Weights of a small GPT-style language model, trained from scratch on English Wikipedia.
Size: 8 heads of 32, MLP 1024 squared ReLU, vocabulary 512.
Each number is 500 + 40 x the weight over its row's rms, rounded and kept within 0 to 999. Layers, rows and columns count from 0. Numbers have three digits each. The size before them is the row's rms in percent of the matrix's.

# o: layer 3 attention output (transposed), 256x256, rms 0.0814, rows 187-223, columns 64-127
# v: layer 3 attention value, 256x256, rms 0.113, rows 188-223, columns 64-127
# q: layer 3 attention query, 256x256, rms 0.0977, rows 192-255, columns 64-127
# k: layer 3 attention key, 256x256, rms 0.101, rows 192-254, columns 64-127
o187 096:477587476431503480557498425458559414486534454447514579516568402588551495450466488426462492513524506487529530521576490463482480431452517467506495524524474493386503534486497477468583522463445547
v188 097:556534433460504486493399588552517520533463482547539494462486497494423503489565562487494551395467548502554501463455505445535497514560501495519448534495520548446520462506528528541560444506473518
o188 084:463497524480522455511488470490524444553497510494526487585480500546566545510434510452469478505585475516471520503539496476466566495463499446510510525458439415535563505471471495483427530521546435
v189 101:480436574475525503458486461573520486563517535451530520514509471459482518482519510475518540554523459469519501530463442523516471637480490438498443535565456474444517426433467568541544420438485492
o189 093:519551468520454517443578536524539480488435530508544526498396474485458505536454530534496476406482522522490479549514503517579499466447501532510528483537539527524458509519536456432487496473444545
v190 109:480560458559416492538438504507483488479490529459489518479458458483458501543485537546518480469486505519411516542547494541521512506523487529533473499475526508516518538543399466519491518448467534
o190 093:426467505471484507461530455548454442498491479545475511460517511503474524501505511450606485501533568485495431515531506485499495436507452493581573474502486504506505490522484503493488575479414452
v191 098:525572494500601455473525511476502514493528462486534428501474494462486462468541523567519496504495508506501495525471494564525497487491517512578412533580530467513538497471512532563525492521520499
o191 090:514483569469510533558491501553486542485435459467503559455463528492476550491490542490489442450560475488523472555548470511532453451483536489470448469477518553543482506534512488466465554506447497
q192 070:510462440506530515543522551492529500521449506465478445490555578487555556492546555497466558523488506496536536489486520481436531527466448476424500500479497470482438471491507461578552472532531545
k192 086:514555472483532498503495390454528404493528437478548549500436502527569574488478452472537502460570495504540444545482507525491488508472488497526496462445494444522528518422543439484553500516493554
q193 111:508426487461483410502492463548565532515516586512428520518517513545454520565512463516442539558551571408503466465482522559497446512518517495457494532482516485526599470568505490440449448493499485
k193 079:508506541409496515552481606536540534513497545500449450627477519512464436464477487523468529505480462474426555510529493491523528486554598493538526553522445491543464545497422477503404490443574503
q194 097:514486471521488525609459540494551581499459475482508483450504458476530492493506460509510455510498446487518528444523487439440501508516483519466488492462523548473550509512495524568544440459452494
k194 093:541502525456504553456552596512483458523520409477491518578486508539499464522530449496492563479441496407436517526532525507525451539440542480451501469482515438455510472485536485465433516490536552
q195 080:524542474527455496520551451457524573513531410525573404495494497522501474483440521573525423496502516509494489485550523503437492503451492485480491482478517500515538535522475542521491569502443480
k195 090:502481538603466471503538490508474528424481476489600438463504504493488496465506504488490430537521484578501445476577529542508472475439491515498462452437471526560413517507452515526547486487496440
q196 098:500539575490483482545514580472521542573579439474523464456544480488479459461442478588559497516526490521483377550523488475488496545413454540533509452491490477502448510498509517540407490491487468
k196 093:534512506504588566496455556438482525471520446484534504493488468528500554480494519474561445479470503596522534583475490456434554476491477501425468551481480472474542487548490514517480519552579522
q197 082:420521498515582473551458480425588516474502457453452489488545496483583525427501423517507570501506508578494493491541493500502531511432487553539513491438548550514541540438533522519525488479463515
k197 096:497457548476552511567479542528460568460489436531513486500512502512445441467483449563507486471453511483503477490569414402431479481486516558499481512468466490457437427497531534574511513355484470
q198 090:520484535386469559458543492463510504519539462579543488533435557544469489519525521566551480502503482516539486470482467524422581453519523442488401437583490503506537501423475459458471486508513472
k198 097:537517477531587484507492602496446500469497461489563447548507470504462515492487480505561492507548528506408442448505536452508439480523483520455478596488489506502508523531522543560495557465510497
q199 096:543432525457494544455480529563459399502507496498512520526493460521477507499562551508439578510525553468526575462504600534519485448515434474403523484563572460505539485491417453527478472568543527
k199 098:523440496477440439476530447500533589563487580441475492536557573519477504520551521486504529502524544492482518505451529492532502457499527474535549459495476512494527442545483480462533552478508453
q200 092:483529539541472472463526438491474485466476479562448596551480542401511492553512490503566477481463512530487531566422543496508438537549556460483534569516488469484570491513564511480509477515522538
k200 092:520486563407463547486566469506506475465571535430472496510484542523484531514469416601422504482528546482512576429543496579504437488437540457493549441526559489520551543530481503464492550489521529
q201 088:575497535456545487500602507535510427523534503575515467507396485472510552473510490477471530473479487472538495507473480551493444507561491479443451516565503627493548510491496468547454485506543477
k201 088:494448567538468496504453447483458565537496472476445553519556552534417470524507490472499497508426461422515528503495452513516449552461503517449493513450591504526543515538526475450490485514499543
q202 090:457500486471497491439431470434504447432516463535573543478474464418553565493477499561498519462538486542534556541432571491550490467503509566504419534423566580547445499537478518488551447480420493
k202 093:488499485524539466518426529487571524504487466518475466516562425478477551478538495511521456555472566441547525446550476467565503493448514512447530449494468486498455489559540489521488452495469609
q203 097:520487499461473549552465458470496399517551481500472505542468482468541584454510523473498590453522422531495498541481437525457543492537462555475487501436592488584482437471457532504479545473520550
k203 098:580424508495562483485547469504523517471463598447506550457434478522584456456458511530515463521455513447458499508486466555531502535532502499512444506540468487489505461504449499590447447485438456
q204 095:553454523437481554607501441541544449509497513453498534492516474478555466498492544527485401522580487518528494490462545504427508457467498523482507465428531491504516426470522462509462456508525453
k204 093:540444544579523494477472554460496484492457426501500401507523552555478473495506483495477505476595428533531532489488529541469511602482568515577561501538492575496468508535505556455459559499521479
q205 094:462435597426531482484504450519522471489562578542529479534420534503486487507487531532535589493559453464501521525482474453566476565503517513551506532613490506479459469496517433452498583469465558
k205 096:522500532468432544480453499510588501495574491478496476566455507553529541455527511467462457553434535483480554522562513536455483463520481493544506556432521424505616505570482481492419483511470447
q206 095:486443575488514458526529489561468489496443505514450458494521521507563567439576465484483584545544486467494503512525431512541535549513538456446452532591493512498552539506477458461463452512556488
k206 089:568507467503520447466451495393502494482528514480424464510493525537492544468464513469487466572532529535538602471429506467489539405526463533469538561514483482475462447512487535556499464450493530
q207 093:568524544464443474458473470499544443390493428466437569476565516467576447494483493557549539504575491485492522480411456491547543490532527437507474490496540556546527522514443537518472518454485505
k207 100:502476486510521483539458562508498501472503496505485455457470448446494581427502497478470442465509508478520467479588561441504542519519490584515480485497537475419491463426515512459553541458463586
q208 095:480510494492481486542499542462444548543550536447548511499466552514471503475535542525530505487500497542499467476549578486502469518437515494460401456465533539473547467560464516555491542526577502
k208 101:438509531605460450567479536504515501507585481568502449513549461531533512475508473524505492588421569548540499475478486533473432530488484511459498467508419523447443454454586484568535492478450478
q209 089:463561539439527553529462460458565437481496541519515490412409404495557486513415435486510429602471490594561528523482534501500511472482491465466524455494486481475481476539515476513453493447525496
k209 080:491466458495440477498472505464596489558486496398530483475611524515516469555454470561510433476499529515525469473562448503553517484520491553440472462411517548472509505455459530590478443488512552
q210 088:498538478509521467462471505445471542463504592447419465493512530532478500543495488390543490527468588527453538528462458505547531521500531455470464531575435519471570467530450506453389512550592449
k210 093:580451511416481488499515482512483508570517516524490444530476538438483465562549593593494560473502462514452483522486447519511467490562496439579452473505559492533515477565478587424515499491483525
q211 106:535444510533511466481449461578449412491522551471500479527458474541438464516527527429422571475460527394535556518462495477507496522522461482417494562559509516524530518560506497445498533562453483
k211 116:497538499571545524500478539518497514435472422506581517395520464493518556462474470449558422458543504568545425477588484488441491533453501494497475496441470517507451522480522476543550522466530530
q212 104:491472478421488493498445497483486486520497534548525527447521529512475461529479457538567530510466511496566546505523557497548502424451480478514530428559454500502534553484449434457488476482547491
k212 103:487545497474531548509481483534563525543540439445467543497507531465528531470495472480477453488523497571510472540438535476503541482485582522429471478438496521551501465483486536526523513486558542
q213 096:514507473472530476468523509494540469543393519462486499554463501461564524495531434532562478495530521523457519530460464524483462483422506526476434502468479513504532477543585549495497505485447527
k213 091:506524386516488544459551537518468477451520495560538525488489431456531451492556562482474469506493505502530507500510421539497463508463524473537596501496531412487506455464496533484475520490518449
q214 100:492523537504445485483543436544481490483507523473466505469465531459483447532582538529563499454483489531476477525508471501501584456483528481431535595517544493602513545512501514500486469420504440
k214 095:508521500482577457560505598524507495452470471493534458535437431515449572451486540459484475495534502478466462532602552550494560496457485550558514469462503469446521452458498476519491464576472557
q215 100:510449455528596389494427502521449506572509529533459467480494486480515518485526464421528536560530503522502487503526426450544524420574566442486518512475565532506542457563507433454572511468541477
k215 102:486510490595512514565490421427510423494437469503517483446539457441502490534496473526455469532494503490585476576472502458544470502530466577507481499467471481461468485427537496507451490517459492
q216 100:498447538456505524522487546477479569520483523511471513590508513480484441511484457512530534484448545531526486513466448578483481512508462490441541503484488435490595454441534474452507528538544472
k216 095:494514441458607529463467476387528491437559514474585414448532510540563563437518486555475435511490502480518506451487605514502478516499481558452481496434469522489437540440417450499542569477481489
q217 102:540467472484503460479474524516523479509492523528494484568543403552520506421504480499585513490544533518535500554485537442603502459539526497533497483437483448437460509499517538470508481472504465
k217 095:481476530480505470542454480510498525504530521488472495452481547450482485516460471501440451469432501501589542398569503506473517571485553498525474539523534466467512481519526487564405509459549490
q218 100:505439503475464537615506470490599567553508502435494479532485543522473461535526514560511461515538491476484504474511524520522455474496422473523470483445528438515502455441501525564481521548544504
k218 097:493532531499499504576437504496479497470522520526522459495548442546478429482504482478484569520489498493531500536495532563505508476439519487507557511535471536441496545512585550539429493487529525
q219 098:530487450480465462487505515531456463538468490503526560545454497473523483495497486502449506570425568498469455497507596497500544443494515533440629472511542531534475456474401475529549548511530517
k219 095:476518536570464499553514530412584533530501477448607534536530497599510443476443513482621484438510481502467536483462439468533528540546512520478497431431477552442467568525521529493500451451425473
q220 105:438586507444508508467497440445484557477560448496546447535390494495510516513513479553424552511541524522495520547462508566522520467438464480478497452463511517478497516513396489563457471486472513
k220 096:467488467580502495509511546493471490500564525499567497448537514558492489463509531517552485551442492477543472595495544483524526597455506551464489541471503510451496471483503472451583465530507525
q221 098:484499542492557445491503556452529474526415467462527578540483588561480519533464520417492519555538464435460522432477555516539486474557523433459431527498516494508483512511551494562475567456505490
k221 093:499513497522503574496510493531530502486531414497426493401538465441572428452495518524523531422470503546464558603562443467506518520476395502547514471490463547476524486490572485494505495553474552
q222 096:506513519535543523462456464528530501435457473477519536500471529539420462568509537519471499504525494518498471460521523506557433508484426524476482459508501516530490421496474425484510534496488427
k222 095:554465449548509565476550518571439503533432485512508499469472469495467516478522523471512500556444482448517572493461423502544584471483487422534533445518453483502499536485597533492509525550535597
q223 100:444499450551548444443480482503538478511551419515537527503504487490536447538486501461487480502487525543514561527533504568508519539459570466437541462474518477484499489469463514484571512491514500
k223 096:569476535441462536501456459465522527519529500517493426522474463479510562506554441517528538460469442453491463478486509503536426457550533463521440518498529582498480454546502492425511512477482466
v192 112:490504488478466391469481521574497582519499533531444458511473482545502520501535543507468493502450577511509559520514517593496442539493501543497533523498496503550531506510491521495546535438557470
o192 123:462433474505479412531495492464573550578472494548425442526529493506582505498541558495518520519503423487555556515515427572516416437498487506504503492405461491577491567529499519516497528475551489
v193 103:495493455500489410510522505511447501416501462489480548509535560479464554489476528507405424472472450547547498493511534455488483487502612501487525436450440463415491513475513512464469473459529541
o193 119:512510540511496470517515509470454507553541541528429507527550460484507523468517525526484429624517534472503448514536508444547553468528491495445513485538515490441429465469574519481563495485521462
v194 100:502451493503458462492462524527463495565520494513472529578496550499539586561508479507545527505520478457387567541511549494447473497491537550528540509461442562537529520564499467496555486470445537
o194 116:604521459494547440460588458526416572431515521524473587520502543518457539518482506540595540522501485426515567543499513500413470464495491484540552470517440518528480513519500434506504499519573506
v195 107:461551566461489482504485527483492518420483506572514524489483506504462574462510534567514568547504474449479556494416508491501526534506522451554444509478488482519395481509523486534463465556477426
o195 119:462486516469499491461494487557437466399467543542455467543462504524500496420475483500537576533525460493513521487486464467527571543481487431594450540541417553512497553533533453550493506580465440
v196 110:515499500545545456433556443485519524563462508564466487442483555494474499496539465573493506447428540508587528521431501484508466535461483419438493500456515511498459503474519570579539484451499519
o196 123:497476478473492456473586494494521601491531451509491502432544507459464499487536555533472561431520534449506531475485456516540505490457581399480477473464453495478540484492454571523477538480497420
v197 117:489469531362490522538504522459458518576483532545527428533534486541541477509518464484452497436455534504502483455521493464509470498517537512544498539616510472548521566514526518504562502460471517
o197 129:496527432440519495518506543441481506561498546540474426533424525461459418534525499502514444435475485538533523435509514469517566492584559458480533547566450537490526549526505506508481544527483511
v198 112:529541470529488542508555467557484473507604562562539423482507510491497528419477515535505562449460506508486508440439504559503441490466531450522416460527537540507418561520501477603444524520530490
o198 123:571560468498548488522540451540525413492561527506465486504432470535511506433529550520506574510515565450540504488479467544540440434435545479536430493540481488475493532604449460444474512448507443
v199 118:487433517544488549540505536520527500534490531481481525553501429547501526497475494496559509495549563434509515590446421452527544491456523500479537559451539487496526406516492455472461444522496569
o199 128:463451509408507524461496478552504457512522565514430552576482482470487475478555462518516494522508521499584456548467557452465586439492479516462540526489470425522529462464407489495516513498487552
v200 113:495522535454546554503510493571518548459562558535515459506510514445481436493449479500529469453529574576510555497539509456512532454444550557501483521558468475385430502455511507463512469476480455
o200 124:520475586457487544441463565531556472456514514457511456524429521494503547464451538565494504542540472542539566500562512518461536459479523543554497527550461423456488418450525502538570590485508509
v201 107:526494530503450522452450491539500535513480482457524439464628587449481575586540532474444475415477492469492511598539505527512444535541509474509497475550462491463505491450443466549516520500559555
o201 118:525468559459522497478468512539485526477540458478496486473528510440465477514499462452454528520424526453486525551437537568444546467480457480553495498474479475472414481501521602465506500482494541
v202 105:502469498471522566487471525501514462522511494480482504478479440527547523480528523460527517556491497509504550450478527483463449509495486395512456480436451478487490465516468443492482459569513550
o202 118:453502544482459510451486457535491526493473493485481479473496535436534489476491543515485453467439533563505562491562570508541485604485524439522437512477536545494464463472438481456509517551465489
v203 105:604492417516486490436505565481453565522475521476445496547540518461546515521475532508411567480540573482465464500534481507511481489476501494467505484515438474545511575555509456471470511489470481
o203 117:555515401508588486511536483467466605451465476517430527526475509498470492582448574504482486546519542531508501501480507506469482455436457474483548495450462532485479596528496459454562502488452501
v204 117:503544457452572534487490540485488551472381519455450537467519542439473529483504461459494526573534515488571516506547478494456539558475449477518445473459480499510534475613523527452548581441499451
o204 129:530486514466545549529554502500480525462461459458550484548545505434482454517539507460481482512511503484500420461490483488499528515523420516441479394486535468544493509537508501476520529507501496
v205 115:559461439518503462518513474494578517530513504600567478437491547491573484550492559438532477479499592461559447545507534431516482495535528477483442530505561465485519458514524565519485492465485475
o205 126:520439425505496464489479407464463480479468485478510561472484525489530491480518552586526502494502523480566515463462500513514440557558500478505490554490539454472474510426510524547420432537453549
v206 106:488480552537507492484531432481478523478488477451485623508474484403489462499509506440532531489505491484489465523484446538443509545479477503513433512589408513490573480468464549444505460444481470
o206 114:484464555523508432444529446510521493479423505476509531490521515472525491423458475448464601529508536539486468506546488489490522516450488485572453479535393451558431454481494530512485539495529458
v207 114:523529544494505482526530455569532510543473502456464520488545513472504488480438494508565440472456527547477470450531507535517451543542458532485493523490497480497499483549503481534485588478491512
o207 124:530505508483532445528449512553525470564521471560525559533535544558532495499456444494483466571512507535447560423481554539490539494463517535452489506437481468543528536506538527473492477448454509
v208 108:484488535546435568520493456487481574473504462473544519513478525488507575516527471504502489493491450507476484503515527553520413541445497547405477475462489524426467486458482454537510520488542502
o208 119:530480479518421487509485500472479447506467455464555539556487568494488609509569555552475541462448499458450495456448526529526517551445464492413444538528551494493530550536527450506542443461513463
v209 102:553582505467493514556454510525535460475528463486467450529482458467485504523474440455522474498549547485614566447515501539433555479510495534587509493542461481493495562547490498544500427525438489
o209 115:492541476484496452522547569462598525463488531465491442490445402473480495500535540492487559482459531574513477506464536517459517473471510523470507431606466550505482448473523504439469455516506481
v210 117:585506488524474512501491506546442492559477537575508476524512427440569510499516467470499572476450500498502534445469496443557503481518458484496483479468511517493556516463474507538520466517516469
o210 130:521534485540553526480476508476512529505572486512483475491505511415546537494532522474497509526477470525493551563493477494509532513497566605464503551521552526489498519496486486526575428486486527
v211 108:541446473436416492485489458509530429545510531541574481524550398564453532581534473433534522477492550480536527500471545407505412505480450453467495475467501625482502529488503545559549558478513443
o211 121:523470506474510482499506467522522465469561557515508484468546475537448554424561483465542543476568488576474538505491435465523447428416479481489542495488475547565546475436486495475493518500499463
v212 112:540506421462441530500515517446511514526436497529478448527542499486485493462491554551489532554382616499547507510528545494529512487424450504496460553468464533490459517515474523509485506496425512
o212 121:556503508454466493459444464426517534560521494500530464508480505470494486505566550534521553520504509527500447463506538545522529486467432481492508465449420503542527545528431505493443452501562498
v213 105:560509435481467483483581450509520532534508457485496398467496557536540580451474569583472625581528436469491534566449521536450500462487461519500489512486530470527537463507443517492549534447511438
o213 115:496463566514564456518539504472536507515514454456536433514536461512445525442485486504550447510499465515537524535484464528465494495553493496482501551483525500566531471587483452555479454509482487
v214 109:513450415551485462560445534540447511499541485397539500560527502458527526506515506423492419499479472512486522476524520518516466467515480536564515478497486505533473500444543521515541427567489515
o214 124:474532492529540483527470528545528496422505546464511529538542474479489459491499497515529533516450420554528501458515459487440491500568480482527577537535538530514406516512515556527526383548538509
v215 113:475500462546511448426552483440554417470505564470498506483449549574491470544497441473453573509502543481458502552528581438547514516443500481559471539537488542519451500417485447525522563538489448
o215 126:423427511511548520467563492483505443486431475407541503501468410537527498570468477509495477506456572415532522574470557511510545429457439490535527455518551523513461534519521478536497490478478470
v216 116:563496487554494488519502476525438569530508471520503405551448507507472518467515507434462479524455513520536485501603505436533466475542439529512503453476505550486545472479515522394410480401504498
o216 124:525520449525445512520548488477464527487514424590499436548550451473448545513535550534537490512386460483499498532582530460491456485561408495530407514447457597540517495529474553446437459440500481
v217 105:467522552492487537504525451520510485487468476486431504538528388536466492528574448435541500540520455492473544428569447489489488511520496515525464466459486477502514553474495543484536488452542436
o217 120:515467480543528528481509432462523492524502487469539502508491398544530471505520522473580504447408417464448476523558450495465512498536558498468472488490444496487462496488602492461506519459495454
v218 112:501487511512560493459518501520504516437479424502594464487491436488497541462466440512547533517536469540554519490509517469561540542550481526488516484464524472473473487618511424487511488500484516
o218 126:472453555500536466515446464543498528501520529530494499425532475454503428479511484509455462459506502568483490506430508470531502508461545526410466502523472514505504504531550421558497520535457534
v219 117:535506551526514467498370422500462543596537471517477459540551486509505454557519492463420498483526546460518481565566454541603485472447510484498533432487466452498433525462494480455544511541430506
o219 128:530541498454476480518496548470478525495505491537479518533494497496495436489466511489429600460384468568556491440510472497527435536526411471502538470434507484512502510501487510471433505572506482
v220 106:499518616457516541501476541603471477511478496504564441443528538447484523447468530459545502477464439452447482427490479519525478523520449474446496561499530525504462462523487461423525456541488502
o220 115:523505553477511552583466494578472563507473510551552476504427507478458462473450470448573568467347551498467518463540520518492494548462552504519391501418527520405457461519437504482514492517486577
v221 111:511598468496472517524492535435507480560520395517437482542478506579483567562488528503451464513479445591477471574477545462481531444534464411586510536487487517524492501576544469524459511501527525
o221 121:520544536472531479474513504504497489503481510520480464516486529540461512473466554439527477498526460459442526575506483513476475480500507451569523498509536583562554488507484469515461460506468509
v222 110:471444482554451524505500507530574421476459528538492545510546523552545506528562420488511500486462456485492583493488555501534552534520528565509487472476477541458505508516462517527513526535511482
o222 126:483508436550432503531550502522529503492579467499506434456477509480500487581494475518532489570560503529483536515456492479527483459533479523493475437473535454449479495496505539530482551528515508
v223 114:554511474466581533450519510487427486442482417530497552570506504467503485501481562493541474581508531506468531529498538486463508506521469529509421505460476541473533498507517534507517446552501487
o223 120:568464445512551555480476455583449476465475450488544478471427467497469500520482475462585457574522604545599439537567526515459477508515548491471551509418491516478448459451546481530611472512502495
q224 094:520542505492463468416556465493547500484545500489455546562541501430473570489506463436483444502533515479500544513532507438507459516505521467442463446499533521488430491485541486576514481486478519
k224 089:502540529510463571429507443550469486588437536512546450452539514546546448425559444500535449539560478498502388493578572427453482441434545456490537473488545476514478508501492474471507474501547539
q225 101:474577506475474477537577512503500436528517507454577511558527497489477516496468516500487484545490559542504522496580502470499544542513489516515519626556569503480476441522541580547473494493426549
k225 088:468544489534528514520519443516561441417498465530485405558453564470540501457565480532437542500542546538448570519555488491532457522516399514556477482523506502462478509476571522519515531504541457
q226 101:473511521535432579482507538537461513488402574497596526476480519546546478503526552497484461461465525573448506556442492448423438444503507531587529474522426569465492496556531419514554567522429542
k226 082:459429525477468467523494498532456510488475463518480436561464422498529519453614455468540480473519513429512456427499448461484559507542512547534487543490415604602483497557446492399453461463510474
q227 090:519474413512504449501479492473512544516502525480512519606524482560503494563458456486467495466456496475524518510489484470477525510519523436550543429456475535551507540571521508462543470503552511
k227 095:532490514553493526467565487517471511501469511481513446425538423476490542480499477528437460445567447476502560489447535479474540480502514500564470438539427485598587546506468440494481505433428503
q228 099:471462522530520513580543480507486501531509508512449475502515551543521478546491478435495491517467505548534490494382476465528518507505578535516502520521499461507472451548408469522544479463509456
k228 097:508385509500477428499491560479504522547439508477510549507468461487469510485528510481566511479433431524528482437438456522546595494497469521512525515477462560603497525514445480429545515451469494
q229 088:515548521494525470546521564511562519606562518470567486560492438508563487478453472536535514493570477455508536522497522521525478516534425427561469424533524561501500443605531417422516468530554499
k229 086:570538507502493498505517525511466400484516472455475484491501535445508570438541488513409491480541446483512551508517502524530466470479476476524485505529485454521496480466486468546499529511531538
q230 098:506590520462475482509495503542436480543500492447494487525503479484521469466517503433492448527458554588505554524482531458460542465528461473451503487489473549535434394518499474461524502509472517
k230 096:471484489563439546474541487442511552574542561457529528453511444571500496452508456504504509437597478552489489463462482571430488445500493517519485533549539501467524534540528508466495514498489530
q231 085:461501485514478509497508498503500442432515432480493499455525431574430462444443465501530444553414510504468467461498503452551520482429490566503473527456523467438562472475537529470457496480461522
k231 096:451493473454544435461518466514496419454494549510536527538553473482496512582475496458465536534517488604508484521517483508482465520507511477489468497569443510401378505416546523588399479534495451
q232 113:463487500503484590539500538576481560559484507457498523464558526559513433541502532428497490564513505579530440460459482504448494491489436531479469474430542494478435483552474432535554429452543519
k232 100:423478494529513541564404485532510556542429529427502532429462465438499536440544498509565545498499512417496535479474462468453585475483473529513539513441491469517524516513435525444495455492490532
q233 098:564457530500545467503449469485550485541592472490440464496507481582536440529509524404436449473525450487543474543502542576442524586484470502563477510518431494546499500569448491480522473544454446
k233 104:459593446428483559484526479489492488535473480537445512517511477525483450488512506454470469522462490428476514499526458461502495505497488522479593472510483552529521577513500505534514504503453441
q234 093:432518518407526429463537534459461561511528465544466489474530483500556443473458537545508503473538466472572519507560554494507517410509550443491552532488556517502439527469497468512486478507475511
k234 104:521424492474453484563501475519562506504543482556536473507528522526437530461480549469541536443528496543524485454502570520520460503461426496473446534580457467437486528514498459568538535498522458
q235 098:482415494477477486507462485446491500510506475484494526451512522485499552524505450504535482501463504465434456534553515495415487512540554504548441608369507421502557464535523530501460501489400446
k235 105:423496478480500493493526521487564515493492471509504520527489543386490477556519459486506531536535510427569486554512500481494478467546530488494533473498479555484413538423458557550489525477464522
q236 106:488566493534494510500509425519461454547541498493574477494534543534516395442417460443448525571430579479432496476498500468500507491501511542489562460546465526429485503558578554579557526537487525
k236 113:529549531533469500509459503540481526510451531504556478425434498481452541555535483548521490469532458513511461457474546485498473465524458491529456532480538481517484479456500536434492606509469599
q237 093:418558509544458487534539569506536442519444496460515499454464557560464512571518562506508499487525541408488563513513459416471498481492467434531433518566502573576519468497534536421490484594544479
k237 103:517500453441554444494458506425530494490500500500461416455486528501558558505443519579562531481446481487412509529517438521526523542476499544546529429569528521450448558467494419411527500496493535
q238 106:528508597569509537453525511551449428506510522490450446510528415499550535535514532519423483491444483552485490528452540529502475490488560433464477452474437560482490493500556529544518517581475503
k238 105:528494446500552501523491546451452497496470476498477460498498408542548531399460441522494568545579451530487536484528468554441482498547533535477533441494468535609501475537403433448475511475543468
q239 106:519511564512366531447523454461465512529578493521489487471449459533451497461458483504472524438533475480549510444535560470543439543476479474516503526510459421539585440527525518538444491461509483
k239 121:502538465490513503538480583579517499556531569469518521468428481456429504536482527535558498491441472600472465495452481558525478473513428539533475506471522482477521405446545491455510572480505537
q240 097:514484449500420465523538497522575577511447520454490461533470466537472516465441499486424539542509486510488524502485458550560502484546456510570500518555475510480446461522548496461565483505498543
k240 123:506551523461535480516528456464486479445524472494528444530443472482517484546509461446443498520556523557553516497471468456480471511519554507541501395547495560506465509502520551560518403475613429
q241 094:516538548488527545496505500476452464495550515513495474542521509455497509471443455486466482532514454517584423481454549511543522539493483466385495485436461446519480543493523527521498534485528538
k241 100:563462479560436517509451477463481524492546444534534431439488489461485551609438475436504498436531537484520588441452496435523466557509502518521479474535474445445569541498482502513529496505453467
q242 108:532486499517503530465488551492515430516523493509496487502544475477532536570414454447446454590543514445445478509502516503516463541500504426492512538435478468468524466456449490442558485589520543
k242 114:534557447551438471459524489527543468538539504460498453513535537456509491480508476474462472533528435528446556535478439513530509477426561568454514484523544495431443573511435580517565496517540510
q243 105:562512478484442415414449494521518550456540503500522456501497494584568495511474497571455541462474537540502538537456469565549381565492455493516443457559515478525535522438479499480487514492506503
k243 106:471487563554549463487468461536498483490577531455513437501437514518507565530439498552507474476483554508484563485487526477554517406571509529488464535547485625463451465554512491469528527558459489
q244 111:459510460460512440486506581503496470482507532443472516482480469523501464526455547503543471476449541574514494481565481563506405501435491554478472461458471425528547433504477481528498590554495478
k244 108:536483526535433530514428511519508474499493507531442509503538475559572546447494483491519531422426496556523545448544432456500522473540446415515489447498511540527523479559506513454389503453511538
q245 110:496492527532540456480559520529442461497541487521522449487490475445501512551615485516477493491497512478515488504496542531388525480497483466458549532436504490506553492578460480503441523503473508
k245 116:502493526454489451514472513482527543503518556539494451470538509441497461500485479540469496445432474480459498528596497429517502460524501496475527469566533509506478585504470452506550541555558486
q246 113:530546399539543473459524517486536412491521435491524512497490533480554479510530516586511498483482500531503526424507465470519558525499501495518537451497446484490411557436498542472520481452542486
k246 109:506421484467531520458540461550522485432480556501527557511505513522523566490484487469524481494516506587482509430537488530479554515506434504534470566497521489471428463473576589533473471478442464
q247 110:446520483495452486561488512492515540468505476542476441460497463479584516552500489528456548527486562536540531492438518494394513572478460497463535490562498469505554486483471430421579507533537529
k247 107:448486415548502611449469509533505489546472484448445442497483530515564500535564591547541514458492463510515530482477496479459475467486565537558552461547514502481601533464458478451608497468518569
q248 113:447477428519530526450478490500512507513512546593553479413474474578416527518499446463532528519594452497541472503499515491482537449513544511582474529496503527460428460500467395565513509487533523
k248 111:517501459491484472482568470518522477536444467535569513472443464455492507490587477492558510481427485470445527426521575446573470514460557575514434512408472515491502482623514459496531439491545474
q249 115:465479527544521549496484513547534484448534485523525517507463477434513477552500483514520435510486433494466496484530463519488502479589502487562466463502500484559467435483528532537498498608455487
k249 115:387479475501483493433472516491450511567543465502516417445421498437479507465581481470585497479507543484463528440497551481476504562497511534523484543492507515462514484560511539504541443494489489
q250 115:480496498465472499540572510498517428457599519535546492551483492487573525565534496577535498536535456573480484554429562476466530508510492479544459467457494482493563518493529526581456481453484527
k250 119:499528490501549522488489500560450573422409541413554496493428516467562481452539535521535473486397561510477479517496490472521522497447586484519550456521501458408476504497491528598479526443551504
q251 113:477540529588508520486540486491475509527446468485473470487506495496516477468520531524464455468497512517511526429465498534496575508453500545593479539493409529504510478579426524491444509386516507
k251 110:539493483450445441539514472536483512498539510499488507514514508504528526592520564504508466525502508545506479420450463522498504427473468553410434613485494529488474498453502550463465442489470544
q252 105:521580508449529429518505486493430489545576522474485480523460511443525506533465490517476539521425569535528523523499514499447483522522489485486533528503472479449522469489544482520495433482512513
k252 110:481484477425455537492523517435477487485442523476521502474526490562529555515537537516534458463428574430550469498526516502521416482498571463565526509584512478484443585442439437505500542501524501
q253 111:513513491530505440482540540500500509520472495453501497562540527484457502549449489456518500554508523514464471532434489546558556478474495471508486503427464453547474525495486521477521488475512491
k253 108:485515508502470534438474492525490523449475476528547495484482539432405441486488484414496459504453548459507434475530476563465483500467545513515534485459497499568487455551516495539474516463481528
q254 111:389477514508450526486517458468482503490537457462491517525508434485486529504492553458480606492491424451547508458500499465446490431479572503476463496550501556460438493471535487550525498541424524
k254 112:399508574428549472449492497558473530429450424474563489531528555485439502528459517535521455489546443439486543518508499444478513472498516565526442476501514481469517525488518454481502487484501512
q255 118:515435443534497480544461526524512522488543506471523477570391600430521476461495510519484496580505506501561542427447437436491474566537501511464496549462529467508543487515508476449500512470486453